config = dict(
    num_hidden_layers=14,
    num_attention_heads=3,
    intermediate_size=256,
    hidden_act='swiglu',
    norm_eps=1e-05,
    qk_norm=True,
    learning_rate=0.00311,
    schedule='wsd',
    decay_shape='linear',
    max_seq_len=512,
    doc_mask=True,
)
Each number is 500 + 25 x the weight over its row's rms, rounded and kept within 0 to 999. Layers, rows and columns count from 0. Numbers have three digits each. The size before them is the row's rms in percent of the matrix's.

# layer 11 MLP down, 96x256, rms 0.156, rows 67-95, columns 0-255
084:471489498502501459509516495495518502544544524552495476493501458513512492482476510470562501489484520539498515481501506479494501468516528549474542483464462534523501471551500491504476527513451517493486518483509479530491548469510518567487505484529488476468514507513503490503497517447473527511497500466516489467483484434494465526515474509516533487437511497473485477516492489470491548517556525533514472521493508489528479487490511480519456533490508468515493532518512496527438523508529481494504458490499539501503508509551520474490483442474518540492470513543430505542498505514506514468497480479514483486485459507524475528529494516533482532531452483522510518529516511488511492516506472522521487483479480488470455454523528488501489498530512484526495472519530468498516500488473476
097:486529521516481496559486475523471522508442514485497458523457470469522536460475454519480477503498475497509516480557526519490516480516478464491490497470464497518534537520491509473480515511503532501482480506532477546481509493444538534484458526509505504494510487496492514511485496492461518510571519515483522516487497483472464457462517501525488507502521506516491505516468499496510482499520543504511479493514522520567534514494494520514522475489454479500520495442518511501493474514504514502494534495497513556495425479487520518529508474505519494501426473484496543495492523503534528507519497483503479528455459508472469449526477530523515518483524520517496465459487487498515518493489482501476497522503500546475488503484549480515472506513492508447455525451486496451520536482476521
103:535503493518518528516527473525508482452517493456534495514480488509492437487465527445478499527515527512500518525500467464526502481497522486442485493557469461446480491494517511507527508482516484516458544497504460461512477478511499513497472554471512506508511527545440500523474468476521499472498556523474482517532474447507465507510454513504500520474481502481507483463487507519514495500540520501510506450509500522516502520514444510492550523438539487511475500483524525465481471491521486496472511498499483475483469497469537502542530482452492527489505492509530485504513486501542469491556487515528489489535489499498464498488509494520539496500552505494522484498476485496477473494503509505514486479471491550482531521497480483522535512544540491516520486566517528525505529484476497
085:496480552527500507469504497500550529516430516542481506478496546475498503498480510539499526486515488439521517493518478542518499524475501544482504475525501519507558523471516493521508509516531492496497483485473530503518517475476498484447533476503519506495508499503518485513465528517487486537496455460531504527502497528493568442495455494501532547534524518539465503534491514479471482520501488506448528519549464542515459482519530501519526511546480480484459507493476521536508516513431533508504554507505515491487489534471490502489467480516481511529527488483522494494519500482505509490484534486507535480476514471505524512477495517483520509504503529473502507491502515499517527522493521473505485482518498518543471475500512485509531538447450544475479503491512493484550560498550518
077:473490530499533498497553439517502547513529490496501504540506505496514479473529501486529488529489555514512497486498520526505511514513466498519502475500504508513542523566522494477471492466513492430487464475485468484462510571481484483470479477471538540504487547491490459505472528471522496453490536498510489475447530540490541487489546497503519473512502510482492513497486504476479451493518511464474508495517494560469490512479552498541498465508499521510463459507511511485492494494506484498474515478510513530470510459525483448508492483521473478529466484515506456458525499516529505492515504508474510492514546539539534479494483495510506508498521496515467495471499527502481472480497489461548493512500535472540469517537521520526545537500477524486526482473537488454511505499478457
104:501483528515461498554530476521504530485488527497487484522510520541550538484512474497483532530547486490491502513481490479506488507500515470492499491445499502489525500540482523511474513489484521494480512505509506467498502545481510535484510461525485489501542541480505503510488551538483523520512529477534523498447506504522532517454556499473511457537519510532470533507508476485482495548485513509498496488496547480483448499504520478452571531483504498516456475502511505572530486483498469495503520509498526467523460506551470442502474508493494492469464505487478521544499501526496516471509526494534488536478507480522476494518486500524480512513468489479459502542540515481469501458564504445528468510504499464522470448508519537519530511497482492534480504477495473485516502507490521
097:487492463490516523491504498494489502490466507477454498477507520528495508498520455450500512517481509512474493453446464469496478505468453497487535499487440511489486524472516493539519491485497498510475493465484483510498478503527488476510551500480508494501525500499509530535483540477497486503491506522517488469545469496477500505491544478519460526494532515523497488532498523511453510438508506496514524466484511507499521478521520490507510476533465483501479503540479481541532492494476470496493502485483467536541491495579532504504484467467529481489588511448499544525503518507467466540480532478539532530459515538504504497471521495491500516461479521527458515481506502503500520574523490496503543485527509496518522512517525544452495489549503505488538515511525560472520494514527508
090:553454482486482476484520501484537531524523525515525495493539498542518465489477571465512461498465497531502512486514447520462493494453529514507479455566542470495477497535499483537497499479512498461494494497490498538474509477502493520547499481500470501470519533486524511517491537490464470516491462531510521476517466470462464513519483474515498503495502512533533533488489503499458467496492528497507491467526503445518526464521471475532492484472507512431481445463511472502452474507474502469562500499508473546478489515520467515490520510498507491521535539495514483528527500537484475492519514532484496509495494469556488486483473476494497532488505496472510506496467493509510493495500488553544496513547448510474538513475513493491492521516483500497500469481513508538523522522517531
109:507506517511529529481529500516469501430506504459514462498481556517509479487502458499466514472490535484483462563527508464483501461485476508515497510506498523507551522574473465509494514514506450493490469510493448510509551518489491512475501500509509496543506496503460484484502488480495480467463470483453491515503536459499510508514506493500535522476515507506492482506458546524463472465460528495471528492542490510480490523502468509492502501514559512537484518514519510507539487496491512463502474477494462520510492471493536500486469493488462466475464486484514498506495549496519476482474476482494510484429511506494521498506523486532516520481507483507482487520452495467480509447503544499495495473492494445528458487527468500519481535503458532524557506507462460458526500464486508
111:490510505492495502540510531516524532510464499509518476498473525515517501469478525498546512455500522511471518478535495513515506518511503513526485506527461490548472500503470463526518493521520525494460486548502510540464514513512505512486493463474490455521508481521445512476542517477485487508540487515542547503507520524489506505507521469472460502493499515453510497535470533501429508475545455493515507513521541516444530494499516500525534498478503487529493475508511444482465499500490519481494524496473478527470503485501498512512523524528490487527504521472529486477520492486479511514517528497486493477476443473489467506503456541551506506494535486489522533559468453493474474494452530481530515506499502527485500537505532508490523440480527492491572492496494424543488464488491505
106:492496447513469453515511488507518482537530546492472529511463472517486465506496488493486528513465459492499528516491490501554507501489485490484491488487473485500507484482497496528484473507510474519517522445530525505477458494530470491556525524491497527491488486539466477523469494511481510471479541509500562529497507474513511483509490489488505515527540445520474538496499488540500527480525556491561482466463531486456483480461508510502464509485517516495500520526503494545479524468470491492585474546500486566524527542503487452473443509481501520530517533510536448486509494524512518498472523477536538502513490486464505485515481475507492522501484525519496492522468463534487519459509487489492527508484517525527473500481469465517500505476521533487499513508464537508478466502474480
102:444530529448500520493509500468496500532459453514496455501519461493472488453547501500458462474478506501494491528510498478513503505487477479522516513536519515522514516498503504503506522450521456505533481499523521500479490509489504500476514505486526511512557449500504454544493533505537499529541498471525537490501549482531521528488477481506510523511562513483514506535513504511506495474502507503537496516500484546484519500473492516493513474502532514459553452501538458520503487477479476474497476461499492475529520493478495483448496499482512489521511524454512472531508507478515487486509505436520547533473484539489487462564488500502488515513484546488521499481483433491481504495523539492508478471511449462501485501525499470557463487490488491515542467510486536510513499448524481
101:467496525477529509522499496503539474459504499499471536472486503473546529459481554556527475523505523497519472472508486515470489477525475500492498496516493522476490487457544534487456500453466503481522502522466473482493481488485500479524530499498509475506501496532510581484483511456473536526498509520481549508498512476510512539503511499529477461464537524494538494526512504487513518479461505510471481535482485519548511490504481470489506456472479465487536538510515514528484493501494499492480518488511453460472528463491526507491499494532511486500455499499511453487538516538537499464467499490492489542472509538470440480545515499453461459517476535480530512496445516487487477490533500472496501507509452489481497486488495497516485484496487529492487511463472547446467499469506464
103:470502512505536532480527495484491489491436505513483515518503475537457486504498512481459519560500536534499542467499534487530499503477504521509523538506490480498483534496463485489462474509537472483486536482521493518465473519473530474522483452501525521511453472459473480502459519485473527507520471480497504456487517504498502475485514468488503489525510489515464476457548519475524496488533512480519522488491528531506528513468512536507523545510499483506452484460514550533499491486532495481469515487505499499514555518517479472486496470506528465491534527518514485503505480439527496477483492526454533484480513503508515465469533522434521515529503508527500517430480498494498515479484509483512423502473536499510550525528518466505513535448513511492492519481490514522473499484474458
095:492456488542470479492475494486519505510497489530481525488498534534492509514481540506488549476508506493507483487484474485525463494480466500464513505490476521536485499479482495482513469480512534537497557526504517513515528473494483487512529489529467478467511483477486528465510487512541475508482474476530440533510467465491523475447479546538521469481488475445501504489492515532485509488499520468497466497497472503515527507521529474491543502494536520494472561519498487516495504500549487468546496497437520507553465561520503522520498540493509480534518516507478517486491514485461525501489494520530527516451473491495489515522475474519514461505497496540502516588494549528511540544520499532482501513517503538479532524544493502513526487529511525516539499555483487510524540494497506
161:495526474542456528493540524505469451509498521516496511487511519491478512526500472524521462478511465522479474528550489487540490472489505557459496550562486522477481487491492516490484523485490493521456496490514531495506530511486557488496502501478520484514486494501461483480512503508487476518512494479495502563510540508491497485535475500469510472499507496511504501492525472536505511496483525450498488527478453507527478500507551520466514504540449493474473558484442564491532536523524521505507520548522476516497494504473495538555472462480499519471481448482508537508509489453516514511474459491521518528515495493500485482496543528487488474460474512542487505494511503472481542523494517514449528492494483457452490494498508524496520508525527506452513481504497531490474558528502488
097:489520492475512505526467428500507553498468507476495532518486474507460485493532464493515514452505509502503523496502518483486483553552496523526535489539507515485466510521532488458485460466472435529454475474491493506501474511531514459544504499425472541533499510504492479506519506505528502531460525507473514499488499484529484518500478524500451502502500482508511530457512493466511480457499514455510506485509496550526520464455502533478534466536474494481483479531484479502504443505473498522467509528487491527487514481507497526508485426511483466495499503460508498450544487498521474510504514478550510521479507531512506525512480534445483483450538530498504508454480474501503517498552487513508497519494515521512510509512485473458502490466473485508472519497509508506516457504466489
102:493525504504556502499568516527521506488479468500489454512459441474531486510503476531522512537467520491430447515541553547506508489517483489483492521535457490509496530488535454523500506536529467476549485478490502459512454490491522519502493514492508460462471487519459506492523535514478497492505520521534517518501504512490498477485495484478497499477509494492474501512506527486505549445520489517542497534500472495477467470521484524456510525489490497531506502557482491521506573478494512476481521545520499510527528523512492522477482510430499509511452487503466471495541491502489482486461536481512473497481492478504487526508494516485508487510488507453486480500492522515491475508510472454513513502518481485478496473477480477463446473504509547490550474493475469474491468487532479
103:476511514501546534524507525466506524491482497507467530527537496496461490552449500482461527473506499512522482484485511468517464512519521470484506498494509457459435455507479545483510460478516459525501496477505509448533476501515516491502553532503512507501529468488503497450520492498502528484506510511483478505496547516529504491496517481508489511501485467468536515504576456491474492506497520498522496487494512493496495487508535516469499495486519519543479507548476486504526440511567508473494553482512555480506482546479522465460486539494503531581455495534520502491498502503489511512482493515544458454525489502528493490480506510485484508488507474494515540531493506467486522476534505503532527504491468533471496492471470491520523491447535507495476521518525499520477543515477517
109:528472553534514508489506467549491531494514485517519486527527475472476490500509507501547497522518472461555508520550482467480540508508515511532524506523516473493491508485483482525504534495480514446505473479478506538477496471529517515504508498474474483480512522527455531502535462495527539505503505519511491502526496509533548482534475493526477524513507498521475527502495538473521546517473538499479516448513495469496470529491492461487488531511537501486524472505497505493512508494505514514491507537450506499513496477494506489507450494473456539460521468550495491501497478533531516510499525513520557558487453447465483523490488487483463500525530499466504537457478471518490519485485501514549465527491527438462517498471529497435474517503503508502516497551511511541544483497478516
089:476483503530478473496509496487541528510519467516498527542508494480453490527519513492481492498538472520519532491506502519521481521442564511515551474523474508512495514496504523463512483477498473525551503475460509477499455504540470473515487537529501538521493523497501519533505478514458502513532519506479464559533524460528472471540474517511524520501508517520498532516514530505558521521524536463530483500513493530482514477517492487453506468515527473528498510498512490474534493527515513564476517460460521491492490532450524508509458502484488464506536450493508468473497453509478540487508473482514491519522515469515540484536514461459489505527505489484499489479480531450478529478541476532529466516487520524517539502498471506461520466499490465514500492508532469506508482511462486
099:535476533505536520484501483532525489478535478494497514528495493507504520510474502558489501495492531466526548499493509511510493496508509490552528484500490513483533539477478470477516499480488506530462519482496464515507499447517529505497495503504498506460511505489514463453524502527550472500516476481485521545515500509466513443468491491537557515461452524506522546495478512475525461519481544476502529509503528499509453482486507478521487493575522480573462465538497500463481516494506519562464496509489511544480510517464479517500486529489490481496461486487510505499500499514490501489480477533499502539536478484503489535462520470468469521511542487505527508514459510480507475483517480520513480492469471532531510520503506430475506488471475522483496527498496470550554487524555507
095:528514509523482513509465522534498484458510492535516498485526476525491515481487497515467481529484446492513537492530531561502490472457495511462459481540481433454479468470502480545501518488494513492520491485513517471491492488501536551542512514517486478482487488469491501506466489479491465541502487500510469511507529516504509490501490496442522457479515510512481473501528488491440514498491529506503504487538546526517502548514523487519496536471477490505562576503464495456475458506494496532495520472499497489494487493508483516530457499518538487480463517519529523517502507478453470496507468516443530449516510514506514507487490478446490456488505484466511491474547537473482522503478517556513508482497505445503495512455520488495512527528520501528478478452512487509461485512502504
104:521495517504468496499455519539524525502508541520505481491523463503485504456516505483518492511529516511509460514512497509446452499532460532507493470512525462522467486474469484516523499521498484504501513536462505539502537463502485481506509464498509484530475510496473498468518471501542480526481525492474495515464495488556507491464485522454496478504479519560519495520506525524543537542458482493499514523512466511533495555526525505484521489506460480519495495457472499510512458531491547526511523505504551490524505508482491496458495448528495539498570539482516534516483493506514509514493533514472490480515502540516528540488497497515546538519519454491513506470517512547506522483489482488505491517477468455504484500493486462488488478461456591513474541512489505546489493485498505
088:493535496472526500484526495513506475507523521538546519518465474468502502513477486455544469556495502489524526507482496541494504485546542486493526489487496524502517506528507522473470512512456488431473451477514482488483558545529547502490502486500503512534474484529478501510517538514495444510504469508510493479508518543458547512517532480502504508501492508492523495493496496485502499500499486502502481492495479472465454444498548479480507483523496500546512482488483551489471573471531523513494453516534432476448506494489477469504534561489553502513521504508490472502499510533489500508529512524474535493506516481476483496488472488492403493492500504483482520503509485482502524470499490470536487510510484458454486502540509542502484500531485485451507473490501490504489493506510492
095:503537520478538462545471523523494511520521505534503479481464510568514461503464492503505502472470535514470485541502497464481496503545552527555542502481479519463524483508502506511506568460485496493477487492509479499487447438476502504493456490519507480505465514466523545462491510515477487514505526500472517481531529558504469510490542470545522496530496510527548496534532469526508508479489512483517512518479498520484517504478534503502496457556512476563489525529549518473505497470553488471512506497499512523506520500500536454497501510484487509518541501451508539499542491469479527538486469473476494527473496488496470482491479502482463519492512488474485481550496505476487518509507461470469487507476535507499509485531487528497531483476503467490514505509478476518507475502469461
104:463496487484516476481496503515504517505496511514525451500536484471513490516514530491529521452523517493501468517495443463500501458529495511502514503474547514536467476469516467507526489497471479471542536474481493487489475479514514439477507491448500488476467499487490530517517488548505552480498488475489462497507454514512516499482499538461505491494482487551482530511534525476521521510473474470521502445558530503488494536473507550532497496484521501504485483506515487531496533529451489510481501517488534519461506554519462476482491476480507523523496543514511475485465488528480501502523547505516436489517489498515492513474472467513530478559452498486488502523483526538518484505534460505507496515502468514461515453518496435509507457452492513519506542471492505466498500500519460
093:489515493527536507480521495504500505478519492499503496508501485464552503480500514476508500458509545515501508515534467468551528472457505475480490500486525448531505494471550493531496503554457532477449477481459519518519508531469496506502495565454467469507490495526490526500552493524471466499481518500487496500516521514446511488543465482519494524473522525492482472521507523482482524515540492506485457506504526566511498479536482511499507494501532492496502471501503517539497471451490519488484553502513505463443517503479491469509531522509505524556471499485490476472464508541512464489506512471486467516501480506481495502464532526493549532437532533543512488494435486485485472484522481456478472514516500560493498484477490514512498488474513493487465480478530468509521508532500517
097:471533470455495517493498502476507473513471503451484507519437493479529451488501516494446501530480480470522498501504483515541542488527460466502513505494502477526482549498549515533461486500525502526506495490484517471490528516531482486522465531484464480517476436478481466493483510539526459496437454520474465488461526477511499514475450489495498491483490512460510472516501471540497489525496521522501499489498476498495504476540515531495503534532506474504501534523514464483476465500487475529478495489528443486465475497471518500480476469493464478502477514496493466526476492517503522497517505467493525479514524528479480457553526514491495454483477479515503469462544500486499486508484504468519515486495535523539456502452462454480480526495512492552488506485477499495522524482448443